config.yaml
d_model: 320
n_head: 5
d_mlp: 768
norm: "rmsnorm"
rope_fraction: 1.0
bias: "none"
parallel_block: false
lr_head: 0.0075
schedule: "wsd"
seq_len: 512
Each number is 500 + 40 x the weight over the matrix's rms, rounded and kept within 0 to 999. Layers, rows and columns count from 0. Numbers have three digits each.

# o: layer 7 attention output (transposed), 320x320, rms 0.106, rows 262-319, columns 64-127
# v: layer 7 attention value, 320x320, rms 0.119, rows 263-319, columns 64-127
# gate: layer 7 MLP gate, 768x320, rms 0.0982, rows 0-28, columns 64-127
# up: layer 7 MLP up, 768x320, rms 0.105, rows 0-27, columns 64-127
# down: layer 7 MLP down (transposed), 768x320, rms 0.0627, rows 0-27, columns 64-127
o262:517610514499572554489512528515524478514474453522474401510526537538481560541446553500514480506538537505397447450463515475568509507431508502464516429487490507562451508564518581572530451487490499
v263:527504501421523504550468492526521513498447487571564528562514447443547558471463450448500457489532440583553475512489427497419515461509519425546553524519517527475501539497539463444455568500484541
o263:426481534525488529505493510526463529481620514517572440516555532496464500419488538481518643518505509491479585517559630570418540506497484555535517473526459531504517463404492478506498421528545431
v264:523489521378484535490422471624461438515413468498456501520542420443521567556508460465476575484478513457463407432407508502526457493518528503528517440518451512456450475564465506471494496445533554
o264:479431454542491619475507539462562394509491508550534481490530447597490512469470482543451440550558608441551536612541521520471426531457462520530506549455512514506505488481530504500513424476457443
v265:563563579503413513520530532528518504458540544472544519495478427481453555530519511451562485478493550430524517482514496536499542450482432430499520519406467533465505550422457563522443605455530504
o265:419459502422520528453461467456511523543508503471485494412481523440562515490451566466492465464482465510502480469459530458471492491427494608522505474503431525536486488451541500561505439384473543
v266:509513449519471521615554447576501565502525485500455473519485457522508571521529417447505497518512510444469541579482407531473480433560494498478537494518553520531575560513576418568448529497536516
o266:449431431402610541426509536487498455525473498475517527499486545557521532537477519539588523483463538493458461344493557482508380526503564513496560443392541533562442545461529564436500508481535486
v267:488464502520477553418516483470526560539481556608437509412572511519510484504498513527563545471540488558517492487526478516540494481503469542550456528499452428449582514486527472487461586552506482
o267:425484475589498456504492601534413475486507521497501439523491387547569597513435504488392483527503474524576456430533577520577427559524559505486538496480488502464467524462488519556517466476384466
v268:510566511482578453476505498484491490451447401515496452475469485491473456513593444457494506504557500481468495452417585545516516575435498542498525550492513484534522525566629423534523561497527528
o268:508475501543522500591544481464515522499617531472469494492549480471432523493544499529516459458549467526557542473558489513543418454522533507509500456467532539487495530500412549451527441536573462
v269:483593552428467446504485496516438486434487446563435519552458466521483483442493505489488523479474495485496543494418481497454508478478528568540478482545485573514486474515534486468599520581471543
o269:480388526544484452519489622533486440518507532483432449383541535500516506512494513481483519514513597542442502454473430497564480540508505500492515546509561427482594451551583451465497422554453515
v270:530589444482579454571446541495529529550520445483601559500527498458519504563519490452469491431507486494456422492586580510471494527442482485465483487530466481537506495445383436512565530549451494
o270:508498499474456582434524465442510600517531535406549448424464490490530492517441474506531495491458505505501420503457466535472453449529518471511501477500572489527476417488599478500559592433519469
v271:515463483541495510446466469476497529564546509465607499501510483460501532502490483501551473546515478465509419487460463542457474489504475566459468565519520534552450544540596488507426529439553408
o271:480466451524466533474481471547400456498446521466485514504506471422536516474521499496520442540585513536503560511486478490557466603514411417508477510470529465513608410520396453539552565505494510
v272:442484518571412463496575516430539498541441495474511567493365550445531493503569485556488423538480488477520517557493521540553477625513481435521497475512461411508522435499482469519585523514475541
o272:488494536443531421509457480562580549479580481451478472537521416459517524572438489486448473404481521438460501472435560550488450453426482516373467451499497462547527431542533561549418424519446490
v273:530404444550567489512450530457510524564503539459449518506444487551457486493548497540522466466538524491572573610468445538495439470585562488569499559490553498466466565482409521515551509532497556
o273:402492584473517545486562513482478557489487475604540501538444545406504541536488567507519479493466471524536532480527614490519472480501539483473527435501414496529548432423544548449506478495459500
v274:516542542577508518492465483498496573562551582537573505511515647471449526511481504517513494480512489550487506479503446445418522512502449534513538546535466459476488496549511428561504551568520419
o274:393494501479425532552593544530514502444501437502534541472467498527552517534483564515564492472513460426512503515492597506578458565490505517447510525480602577500507495432466448409482486449509561
v275:497513517524490471565551484494479388468568530524518433470474485519375475456495520482456519478577509439499494621593576446497455511547566476531494478560550409456523521525498484549469503548526459
o275:464488482523537506566584514475475564543487559520489491467446467472588510501432498548465495610444595467517492532546513480543573468431505532411447503447503516528508469528513546473523509418482478
v276:400507461508454525521482570561490510431515452464474484561539493553489471460475535521560516466540469602511429545526481432539546511504484480537495493453462491483496460602459534559509475541544496
o276:517507471481440471484558482444580466546486452495562492488536557533576549542570439519540504523484450390516488547520518521487453443445530495468501479544450458591542526486511466513507505462469612
v277:496477516465474535459365529503542481501594471458491457436477460430536527507495510507508519475520481453505516470474471478446473524461484484552515501414553541567490406400467480537534468506475537
o277:496504548547548617564562452482496553488416546500522463480525494512522462552506434553530540495509476570555508429492519559575541549509510490437511533569423530446563467506434551487516527529498526
v278:490501564533414426510503432503452512456554525533490498495529457582572532550469446399487501453536486520534459555479524529515558531530552440501552564448536464516540556547496510492567457452402467
o278:510554471534520409452527493511525449498554545487439464485481494544496420456406514541485515567532590476474539497546593430527529495434475455470573487588535446456526461586461513442470593536526569
v279:483526453458528608394451529461405562597519557537491525500558539529603525453533537457517533484450564437482501563503498582550542476557421445479487517429554482418387551484515497515464459583417490
o279:466453488551523466575517493466503461452494560539530518539549494492445442490462502479465478548517396537451464464435506445526411503530500519521478441548532496475527398575456513481480457452556514
v280:464494551502583498575481510466449479547513509522486415586498502523534460532520520496539538479499558445499497460490491462460508564518419592466508487479526553493437479524472515488493494517504538
o280:523537490564581491557438513407518476457467521396522535496446415513468493477512410508591451457500478568472522530481543550544541575576559453524472489486523434542529577607522552491527469493566485
v281:541483480514552541569523454470509430528491530456528523535526487527520526469444528542504468459535462526526489430534583479486463510546495534487502571529477467475495552412472375450418481520497428
o281:475436572573531554520517460480397424448546475518492529462465483493465473517418505452490482474488464492459608544487461567487534504472512455478526500512451454584509484452462563500519528518449496
v282:552494470567570576460486499464417510475440518553484556563490484416433493549469386564512500508567534477543439503460483487465585541578527513503520535493549483626486526551478571508534524426480451
o282:473480551483527458533604500551476588505446473473459407510474481525483536472574495523562475432491507508476522477544490447496533575511459430488507463503465507368444523453500573518426530581498566
v283:481455482544504530498574548488429553467552398454514432502569507456534535451470566470521521456542530546539515549569436546464558475553419546415510482462511501489533484462505492449456600462528485
o283:462443508503514497464467458488563522475556507482567561546472571565479527432553455547454480396489371443465490541514575451514504521555525488484462584491545564439484444483479518534534483484431525
v284:515432516478492467532558607494491575475501542529545541419446453522439516489444446525500529506472531517556522462493460469448539485543489578500456422581559460549505524502492509466579539506556499
o284:515540505526504460520481475497521397472558428636433503546550536431539464453528525464490438480547546484484432524516521465408435571484518513492539536421441535506508441513476546496518498523525491
v285:516468559508551494545563479531489559514501519498428474533542513606494487538540603469518514413518398562517423541458474429421471531486478448449562453539578444533458513489562524521430463457507503
o285:531592441544445498584547478493410444491432540479518489431498444485497476498546494533482528536352571455522491447518517480503561442557481467530491509488459466507552572506462487493550543507450418
v286:462553393474513559434551529542585554451444474508475512477490406463476463487518541488436446436480538554507575547535531500469542522496575493540497492403437493526541470561502508514509493531507455
o286:526482549543448394536587384421436485533517435501506438503482561519606506461501516559554527583548448403540529487475464449448561523476518489479507556507549588539474457440484494388486468453564467
v287:549586420512558449582508552459474472489605524421426543549535495406441485497408547463475502505373563562560463451467472502551525454527538497444539429510505478469441507488476427458477519537456557
o287:549511491445456484571467518531482472497532484496575451539469533506493459487523437511489517595537564586429567500455525510503532550491489526520505538505535511553523551543481484565410419468452429
v288:440417512480463567480501565466552529498548500409529548468481543543546453470490437479511576466495500505603527484429505483512444552592478536391438525523535575503484553518431500643488502476517482
o288:491523483535505493532471448487528533497488464500481530529500478447423514485440485520377481541546449522423440537627480619534446566583534548564490486532463455514467581502495501466468476515491483
v289:472445450533492589479389470470475543473489581504421509506465524478429397479449446534499471516500509501542473453519508556490562495497535428440462499553464497444469560485484437453524579543540519
o289:527531547498526448595563428505554372523483455475542465498444559564416502502633521518505493566530557547526536440475461479474329459490485529494541522483574378465498425498532585484541415443425452
v290:466570473483548519526486568530508487504485564451468517549357491523439508461508518504468540467522470461516466497452518489497545524516456581487497489524485466471538552524604540389521460519514492
o290:466465428502530515544422484449446485459492388598482468512538484552608497546475537554557502495464439473442532488495440526605517451466563507485484518468570508492488515471479447495561496461518510
v291:534503543493470498574464466474504471493547528496400502543624436491554540600535497505536528563538517478484530529506478607559419528547451469525452509471499645508451501607486504579502520491501487
o291:487546555578423458442500556500472499465463481445572483509525539514506428459399480506441484508508513520470498522509475471509517586498510459446481515518480449491562540435517493480602576421638388
v292:475527523571568504537507502412533468485560520513403617477449394493448513528517454569512505645469566559503508548555488438451473572529516599583467550452459507488562540493509557468471508560417554
o292:587470579511552528440553520551444497543482486508525485499561553437503445462460471451507546496529552501465409404511540452571430429528497505587532557466485480458557552424530481570467433484552507
v293:539526488414629529460458523468477545506501560512528516457526489449437468497493503564456486421540472487510485494558539544564439521610532477472531570459491462516490520457617487540524476460520571
o293:507504609513433465488564517553501497507564516462484478536458519548515515541519443513449420497555555514495462473511481464486584573595427492593485491557443538609472500452510526500488433504515534
v294:537567485500476524512566525530481476483572578507494548538476508544460407501422498469567592446565432478451400509557475533470465487570525630522541498514549515501473515438547469479466537540501419
o294:460451569582523451537514415465515511546489492442466474471545505404518504432572525567558411509503589448547500471410503438573490466471540435524498559446548455539475524521445550478602489440503468
v295:462579551514460552509434442486524471477521451430498489426461506512474509533508490590491550541425486530404460458577519521476516487420470482529530478541430553524415542436569544470538514499483537
o295:595520493557502515453545507524543552488545551566514464550453491502519506513475449526558454443574560418443463497460503516494473495588649511475497561498536554435535419526455497467444415519568503
v296:520498510482412559524435495418471521536534550440504564503479552475536514507516499481575465611641490527528513459402483459545482502494488473479533469457522497514481540520490517577518548517568389
o296:418593508533521499511485530600515462540487463522533533434535499446471474473419535486501414533527441524508550530514497469463499554515573477536469526498435498509538395464496509469433519450462535
v297:527482461514514566553503542569557487407475403508462581461565459524521517487478546521531481503523537540524509465518497502550507516570542488462575539546439455575564510531536476539458581433570499
o297:511477526441487474532490470449441489574464579483535476566538507518487526451509456536526555485470534491530539514506565474551515482436448513589510457457603547465523493426457486575503490456461496
v298:583532589539451413465528517517555397484404500538474538512487488418507486588522420528513539483514519510501513440492570586511439497593576568414512546500501514488451529534487437443507493557528541
o298:471513428444532498485488520553465541479563484516463516468422490580521495472531614422562460518560504397490524450574397422527475518549456469524556576454400453537540501493574551521486496479505446
v299:481540470541483491462415499533606504470490509432519529515536507451476539469563475473454489505574482535416524495498511565510558451551535484494449427553545550509469493535481490463499504538485525
o299:510572514488490503617467509493443472531514450443542534572576432470477443528550587523514514505409532492560473531503472447495424533531489536460485502505435520449446448449497509496545643481527492
v300:446521492501545502565443441521522460498485548529514589495402566488509537525482505385502560453452579513464475443444433531464574503545522460548510449505535530505512533456577503523535539435466571
o300:551515521509455560512480462369500532498483461421511416540541510471537534495475486492469501528558390466569467452520451506553524538459527503482521472544501508457449461568475496561449518562500397
v301:474463530496475543440507553538448451592488545476498475457543503460489530530474454487466422532530562463548523570471581597524487515484541469499512513581473463602533550452465474459553540495509582
o301:514563486435457475597438541529496523428595469532512492491439506479547497532549456513495486484487412488527459564449547590471518437518435587536511468463474496515470493537476534453433463496563450
v302:458455543508513518540549549554499432516467452578473510533517547563489428489489445420452548455489482462610594491453514437563520476460533586480494469509456557424411435469532536474429546464554543
o302:460520518430452520516512470462453517460539500465503443464478453477534572480504575434487534515454535552405543523440512532494482509440508487476525513437453447499543521502401537491508411538497411
v303:446569517492441401456505491511446557518522564514473483430534528469432531504498450638572511513559454477425505589426475470588584558583539591502525453557495508550533504437514520521445493457565547
o303:590474529472447525530499478496571433495436536542495510577498373508575481526413535508507446526487479523472500481540554513395446420447516466478522466476449471444533446543459447464494458523457522
v304:508497427451513538516463507547576593455427496512500479433483531506491488578505479494603412508404430500505568556580507464538477502536493529530549527486575440487441531539501461526534465525547456
o304:502539513485409564415478513476532384591526488441423470529451478562584490490428584467469478475525542514537501520430487471475546426563505473471547552527494543425513489429513445513484520436465543
v305:589589555519490527555577487508549500517457491479505527526499534489525522560502530512517458465534453486526523554487427437558561425503467453546509489502553500523547582465423507445520636512435472
o305:499451467532520533401467519544525522550474508503528542553506541521506475505525460516505440563465556447473515447448419472445478535490547467595510416473483542413500436459567453520521398469485540
v306:484452559475508528552545424513475529553555524481572555455445545457554473657486511416512449477556476479478481488527505533491464524551444546465458610548559442416548434559541506508415543485509612
o306:476515525496527541516461594492484471516475526492485458495451504372498559391575500550527510508530541507495498493500473536476504459550500495572476408459502532578558472501462448512505448483450435
v307:548599449494555460468537521484484486425470478550526557469440579529574491580419421416519490442494511550502468489505450568549477572502544534550557416524537508528471533406535487503405493481474496
o307:509446528445463547525393499494529535579463555437475534463533515473521420553497536442425460527474541485532524501403535538541481540417455411559510545535544564448455492525384527450504439505580491
v308:521488470498525528524565498514536492476572523486537520406479493477623520512629513453599525552502518547535516514525464609575492489520460448391467420499467506457588533534499541526545443537517591
o308:456507477557457475520448420515497440512546579460468444568497564448515511389433454536495426379561539481495494555415535475489540499534580564536473559430557479546420509480542482426543497486417460
v309:538467499430569516447475518426580462475549474513547518513438490489482532472448525525567509527465462486453463468583448494520466543444522521522492498497527464497559509584462505519551534468535505
o309:508519506563562503528542539507437493485508537402512479507476596518480413509556580529505472527566544486573525524536486490493544490540449518492462501475553606514418559470531570483443466476385502
v310:561607442504567470544538480510532437472463577470423560413583492476507531537605516510549564408527549481561496417547504453490529525507501514497495477491418531496450486515460512525498445517591435
o310:542520471499506539490488500434463575456468394519497507475425549447489512487509545476515467399509540594480476515410469483582534539480632498501498492502574482465522527483510574524553574417457524
v311:513533524489492529365443511440518538485541599445523495486493481467511546519442484470450511455448471480471428479461538535440498515466552571387506568427422520577506472575495494517525431540595461
o311:487413443374573524533512497582467492515510491531556440464534553575473366476445475574600490491489477498492469484573484448546544521531527443539487421437473506400511566571549520398539528480364533
v312:489452499553470435505531506598626470488421464480541556460496559467494478494426446609582472492513452453418491569489557435551463508487529442488517550469495535454471442545451396496468525508478614
o312:562501534449534527470478511489496442475569513548465456516559549499456530530483480503460513543510457540528457434479497529483566567424503509440496490448589474523413492406566472437501500391539450
v313:513493505461470509599505468493403478410517532576530453431432537525489521455542507477566494458467618568509514491495548547515537575492399573526479547528474586501530500533472503550472571493493490
o313:451426523537497489574488524497511447537538502481543458564568502432528480529543421529448494455462399519459467502523396413478546473507586491483510505406527496527470501485566528447464521553498566
v314:541501488553512510504487528542499527596468431444505451458444437498439556429526586475586519477414462516461490431504437514497507515508414531518536458511512565451566506476480521496536587504444478
o314:493497535519517546492461501459568497503521494563523518517441570498452447515545531462444484516520505411523486480519488533514491492462500526472543544474454392519489544439504477510435480440438466
v315:576466515519421446504454484512471492514436462543526489512498542606502483471587457474435456499475516459469481543494571552463520520480479424425581474522397528541519503484547552479493483495532515
o315:476445559461462458392507532471535476504539523527518503504459515497501563492445459457552490434487543481528490457514469422462457480539475462515509518490431532443392481450604470494558428545499396
v316:439508487425524573601474505529464429564562510549537491500517498451552503491447435477470561542444449545448450484443447498540474516442425471421543545556509400545536495486530510549490524495493460
o316:494432458496504445490494458443534545517491491441469558504548508531488485475523542498461474514573557505535544511520541440576506533548530536523561427491398519502368524525479504448469519495478538
v317:412494492537489423493484492528515463474464527469469567490545522555493427505447528499459499472540556552534473518387505541555505515552439537509467520553503557510475434485500483425576521461518461
o317:489585493490544554538522380510486557445537529503520493456459491496460472507505563497475451436474540529539529475494414526525475473531489506465478496452444561477410532558499509530530453472519503
v318:482549518564528456545467527512588492494547502435459557511511544521579576553441511466519479540495487501529444495501491454502519517563555603524536572509553426520491440481620513566525539444469484
o318:492516534492476517491587509641439538485459532453558424600500476454496530439568480462481550538529416504578485511549468582588427563449517509488478421429511512537461579464428485524509420433476550
v319:525419510484477501524496439475606423495538504497521524515408437462458518407486498451557507505471549486627514470540568508456512536410445518479476466463449512456518476492489452471438457454503466
o319:519542505525571550556548409616429601475469487488526558592556513542474557456447537470525467499519573488559447505487478554509568420554538516483531495551566529546492538520550520533539561464557531
gate0:483546472513495540453469553491482575527563507461511479456471478490531542481514484476445520492530494481431510488507494504540543535441455457494539510494518507465584530499515502523400496564526488
up0:459490500477517564473536454460414489517405484414532471578491534474529496608499472389483474623452546424517476488559463390444529448518477434533419458518488439508509435535522464482526500521501485
down0:547548471551483505527478510482549558476468545540518519526525494547483539443480443541477501497563569540479523495565437490471537481417484549475430506538515552466492496501465593484484474498492553
gate1:577543443489496546487463451495541498473492436528530518498548504431526494443477474509547532539457482500563561449534538466472509460563565476483408512529470451477575524527562529477509517534475482
up1:504524533509507492544556374460584469539535502553499549488447423581543467517487524477578550471478505507450450425468422457552502534463466431467516517463492491469488530501518502474564481483482507
down1:487426518475496440521552531476505414594423505524387569505438585568559498476556507523479491512505576506513496407556541498476468524468476520429523552577498446478471439491404406453520515502521541
gate2:529495552475521524480518436431437505507526485505450489507515459473536497531560471536512551529499594454480572443573487537478515522548455491531494508496459461481478621466571464550469506494535464
up2:475460566530566508525547449464488435491488567455499520535512510553542494409515478489536486546445490428447561532502484492537509528526615447506479508504528472488475551530506430461424533485496447
down2:586452466495549587483580524499491512512543491456516409504484511469513482458505546507461582438472493459445451576457582437512528473491482489569468458500460473567470556501592504449611451481481481
gate3:480485509492503560453531585603472508529491486511433450597519553454443583487494503525552516508502453476489585501456465582481508502465481518543510466508495455516481416521499529518514528505414518
up3:462560495520539483494567419493499579542473477573546474474448438566488413568477546558415410561442507475492427457505545542556543470478509512572542494439468515577440521499474439537532517490481426
down3:433528440457497508560480568531516461573386606532506508530499444502531463500453519528557529410469479487578601459542551475513468480564467534599430522570455489493535508503434475522499552460506432
gate4:476450505526498385526514515524582494496461471543492509515514555452515500476475438500482521498501535520477450555545501505498496434549488470505531439494529497506565561550529494517513476515482471
up4:427500451477454562484509489420504548529488546501527508506536433498568526499496441466441453550557522506482540485454498527488552510567480526502456402510447508507496493583537493476480545459495496
down4:534469533530579503482474503506418475488454438511517473449483528442538509524460468478459419537523480462436462486529461545478527464492528460430496470413507450471517502526469449481487582497448471
gate5:582461504571537464440437459536506399519488514531577588520455501536480534542527564499565634523591488559445550495508465432502511475574453567527470385458461489463534520553464541516527552522446493
up5:485449469525504532482430541467576538474526505427509470551473489498550448462499506512463483457483436528521467558496551567506537500478553459493491524522551467532530489473548467440417521493534447
down5:468462502538562500543507534519505584548576492456486498495498541439579529504547518493500450551487480532485471525469477551517443486530510492508390536509480526436439497472506550468535505531448530
gate6:546547535544468468464536472474493454436466412528540522491491500490417448495562491516517469561419415446468501515526507486475518511490495538534497490492528478427521517530491489574491546478546419
up6:488471571528488469453483476452478441490516513485520434545499520493418534495480465536505471489540541520513452399425526447553523459528426506469493480500435505474568497484500483528577520506427490
down6:551528481568504490498524578496552519471523459503547423477566498478532492511498471497508477460550492470510492510463535477502536513520449466441563483469529530500459550520461457503531469591382475
gate7:512488500509514508548500451464546530512596576478516496473548489441541485573493540458485467427488516485495480531476474389507461464490519501450546587524474497529518463547489511539488424399532505
up7:480455443510548500525435496517433435497609486508515488511465526402440524506483533458529539508498532543449446500515477501486482484486560479532511512499514558526498418557532482486468511377544550
down7:474481475455485481542584521461470482498534540482471488562404442522535521563454572518413552494473507500542549517512454484519455549492534446539585471531476419544497431560485490466510504413512560
gate8:524451528418470582490429491584365512539551550520522525489505524532517513466479417488534566495483517537516502463558477560432518548527502532514503476498506486510433501503479525515540481458483453
up8:524507489507449509525514501517549534535503490527513500546516498531438537535490469503525515565428483449456580553487578516473419473533496506542491519505493470488476549551537486532523473462487551
down8:509449505532505564440449473508497563547488432564512528576471504513461482429485470534475379494532498456479522442452554498467489517534430536507507471584433518511497556535494464468526510572469484
gate9:519474486497473465464549496508436552475583400504455471466506523467514578475544518450451508512533425500489490429476490501492480447509469517514480562448542495499515464468530454522484460429442516
up9:430508493466505381512485486540491522499493489519460439508549552563419582497456551458494482455502570524519451532480489466465428507508528573481468547514494510572498520491521499461495500512499541
down9:517413443500455498568462517503468536425548472466579468509503403491466530486514453471571488572523525507565471561489508540475447544551530533514531524568490580553555460497516458497454476469483514
gate10:501538483480552507464528493512447530510526487480461506501504444566511518438489476494594451548387488407504442549486501531490561518443495456393518438419449561478539517496519502464506552527541505
up10:483527591505458470544573464465467486580575467485487547505479517475460576467458567470512504461533513537463533610531504493535459608525518506524507558432463551481547503477476483470526530589526521
down10:515565530506469492468446460410535548434473396514511500456445550427540573500524494470521527490415516469449503525507501521480485519481507518543534528507482467530483518493477586444425456477523561
gate11:482539515403453458487473414424432584533521491527572476519516486509474412506527514521479487529468484564518522493474546459466445512511462493520541546523597508461555477523500478547521560431467495
up11:530505510527517455597491458527491545507539506488504605520457467481480594491537511454501423466569520496560572490603580608485536599549495505484577464521477496505507482556524483506487508438475469
down11:445453474478509516490450498533488541412518513541464494557502521517527538526501472482503526471407465587487557450479559472507498545449587479538554504511505502475549553549573543455402544437540489
gate12:638509501415546540474483426485472497493524469458491519407466503474430421511514415510478505489458573437549430505454468546429475549502584538440497541562567534518524556534537559424499435541524549
up12:477496498500492483471474469558485476530547395478508468524457483473475482498525492589494591488484436541463431472510499432482563549469486487513539535507518461422477473486528546459470487539507526
down12:502474520519514492468490493515509502556494431519471506440520467559502458523464526494534631458529503508498496449520491487495508487523443552582493533395525416515522440520461499463483444541532494
gate13:541529533508506527518489505510523547486473509509548468504491431461438525491506482552459507478512522431531490509455506497428454470455501447489517516463418463457504539428464515492523486425447528
up13:530516522445472517497489489525530496502477514533508542497551484487523501417513508481435556554572493548469462466550535504516489482482501447451492493589458479463464543520440424492557492483443467
down13:499437536531511510545542542532521538512547538531529480550474504440485496484518504519542435519422528471498476522452520440508457480486465499540496487521476499578525433515518478552509496455480481
gate14:467565471535564489506443465545414501557579448502523525568515544526534518524550446510546419526523594485506485488478530536482502456427510454531465459549469467515537429536552493509479489493485523
up14:511463486468535497487487519501501556472455501482489538481484517456457507523505536525450516437435500505512477500518511475476551510490481477494443485515520451509506488515453509498489492578493505
down14:453524434531518522531463534532488508493467510468490493489541608473486396537487477462432457545462503516357442472507471470472539511533479445500539465510513493459442493532502443536528459529431476
gate15:513489514494524538530469450486514505549509539484520476450473508365470472610503473458492542526525542502502519470518511476552501535535491466556531520531500493561545564541507494494511471438526459
up15:391526422596516470567511543466458445470525460516599520499503436455467469437527503497505500533555498427426601445465509431437517520580510485513458498510461535488472475570436452472459506530478476
down15:481549465578475522494461485507479456456493452516523510543549517543602546527535486447512446529492525429580469503549478543500483476520487455544577461456475521442475430486467515514539456522460482
gate16:557473490508499519574531517505496506551543472533465446538445466493429465491512506549472452483538560459457476469433534471459548535570517427468528525495491545534500518525509513513450477551601553
up16:511466523543482474520495556502464514455496516581536514447503470474516440501514520485473508534552482513489463525536556460508465492464508421488496493531459528477502554532498466526426490509543573
down16:566521508478561492526509554496510505494500500567473492455519515477431474463476480483475502535477471461543475481438449508514479498479500537536448478518510543494493568558568496548561495484506464
gate17:565583482450465507501538467536539482474517501433489545489584497405555466485496455450497516527487500453436500412497518516472518461549513527542466541495501503480513476485487481587517465528471436
up17:581507486532451452494447502438501526511457496516545514537440561554525511505466510567454513501526514513476451531562500481482519454487534503504486469532471544517477454513524443556579547473571472
down17:470475517533516475454508461495524491466507506542551506518508490505495504502478500557475471581545439549513536417489488523510591451428506477501569442502543529495469471525460488553442453510593537
gate18:512494468473527491527448477474607501497487540551490551494471449442529445445540532526500472602498446458500521499495495516442470473497529531453524544480448523505518469515465435538443470522498546
up18:534564512513469431420554498465464499489556476457508464461538508467474526522501437447579477535511468519466512586514461518479519495511425490505478480492510554546559544487531459431447483556508487
down18:506481481455539530488527511537497516561519540478467460468513462548501482525502510497511439521439469524556439541537480509453497491487492494457276513515452474548547492457470451457532447513513475
gate19:409552567455533433456498499438510498525511536540529489533456505500591559511549446501461509502443429459512554519547529454464473532494472493523478519534456513526549447466495460522460534552438476
up19:501535522524479455447562494465550464450487521530522440404504576470445541533465575428575517491517456506488490544460575537488523527521502511499449414498541529485535451445492505503527440473521490
down19:464589469505488586532516453499441514446467486504462518542422479528491477481436537541536557481469486516473548532507517518565510519479524490437472478512453525440508485540457542455503455535525487
gate20:550525532504544448512503550526479509465504475515438516455511523488503490501495538580469429508458399540485560520469487484530512490551464525454557467442556463467487509595467543549457489501492503
up20:511536495429573464576580467517478537454431521508490544427423523534464481503472530521458494585481475482561436575508516548484528482438515465449501535466450456535465539600496437482443468484560499
down20:518509469534573475517486497591452478552478548483443584431514513495502488455485492511517436494427507506484545486516492468508473563498466551381513552443469461511560427492454503545432480517524508
gate21:462507526464528427452503486524441539573541544499462523446519469490467524478536463463471563476441537459457469456463486497496527548474556524456414518501514538499530478519511483509552486474534534
up21:497515506504533556489461499515455519498506566490509545425496546472496520491527452495510496458495458469479500459451539509544434449525435456462525463497549463452515511527529462507512487448456588
down21:492456513536553490464459450433484488556547480557456530447512503473572487482405561542504540519467474471529544512489502486461491486545429475542470548499531561497456504506541486509548449508467478
gate22:477499500473571487569450438512465479564462526500434452499485411472484489448566478471491565422542527396510464498516503530488459536479455532540453528509479511409427512515537517494552484571489493
up22:463551525483597464496478527490480516493560470497551521490456525534524444543507500468517519542456520535496531510471530490447509485526453552473497501515480541580494504438489502481536498509468499
down22:554445482581503506466510550506560475437522509517449478473518453559572454534559514557486491496499501499524540449486495586536480466438512445558430486506515472506545514497545532516452476432410479
gate23:577501525479466483491508481531522512548473542499539486494478483476485502542466515493485518474507566549541472617539452522494474504542503422556552529449424504456419516534492589445478518494501512
up23:456457543510521483518454526417476485443482508508543513538417445422488455481535626543476443504480477438506532531491500502466531517466457496511549459587543492531416541524463474531545456445519478
down23:488443480491535492505508479449477511558494536539534549474518478531456529489486478484477464492590496440526464502537519517481506541494579484452465542557532520473499452494500442486441462503533556
gate24:442525488560468441526539502491466509481455547475591500492493489463540505517481455493524531479501476592462457459491463476544460492553530492537511449513510554489461528440503550586514538502438492
up24:506537544499506492489460519430521515510513547569483529502476513594444490522535521476498450516523502532494567500452506438462563504465450465462480475554536584500551477507531482425461505468476517
down24:541499544473521522449599468487444501545478492549470495475497511493525480474442478560541498502535531419518463488532492443472499520517527554490445516487426450518571417488492532513520426475507544
gate25:495532478445515441487564483535466452515507456547545465424483497542555455595535529410551479444467498544594511499508449545440545463466484483512417510470492502436516545541513482539534526468480479
up25:432476570522468533526511503493536488502534551551524471549504401538534523554444519415428573527436506446486490471569528510462500533511534509489538591596384441494417436556527518526452518525528493
down25:554439554487436493482486454557510539495491436458488504504480423539573497422405502504484452451480503483464552507469479537556473517542548513469501553511524435512444471536457490460509508485519592
gate26:492549507506486496452542489518547535548479526555545482483507522483456451550451446441476492556525453532487496498460441464448556487512478541463546436481506527507564457555489493460448498516493488
up26:495540443504474428478516443525471504592494508540441470503510487511423549524502388534513573487513549535463427588526492421454459528525493479429443534533460499434495536513572488507520500626535533
down26:531536423494471466523437481552419523513532494415494504536504533459485492502520492483517604510599444578510507531514432554487460534471500490467504400544512487416558532459646440452506461546436472
gate27:537447458469482473455559538484436508464476523479560585514516503520520497502501463485536414475584472447525482480501516487492498463578468466504525538541569551478470506492493579493497481507504525
up27:503519576559512582516492470422512479457469491484512468509479532497454487473514485514548538475502495537528545432579422467573536458504545584524431455480561478461484531492413473509570398510482471
down27:476539528529506504438479516522508480496504519529470472418461484491468547572495629449399470437485487514484542510504551549437456464515465525502527486574472493477525471588433551501467497512462413
gate28:484507558447483545482535456523467522501428536492418478456449544456474485523554534470498476474457448516535541643507475555525533499521554507565505493490502481450421565535478518511443505536530534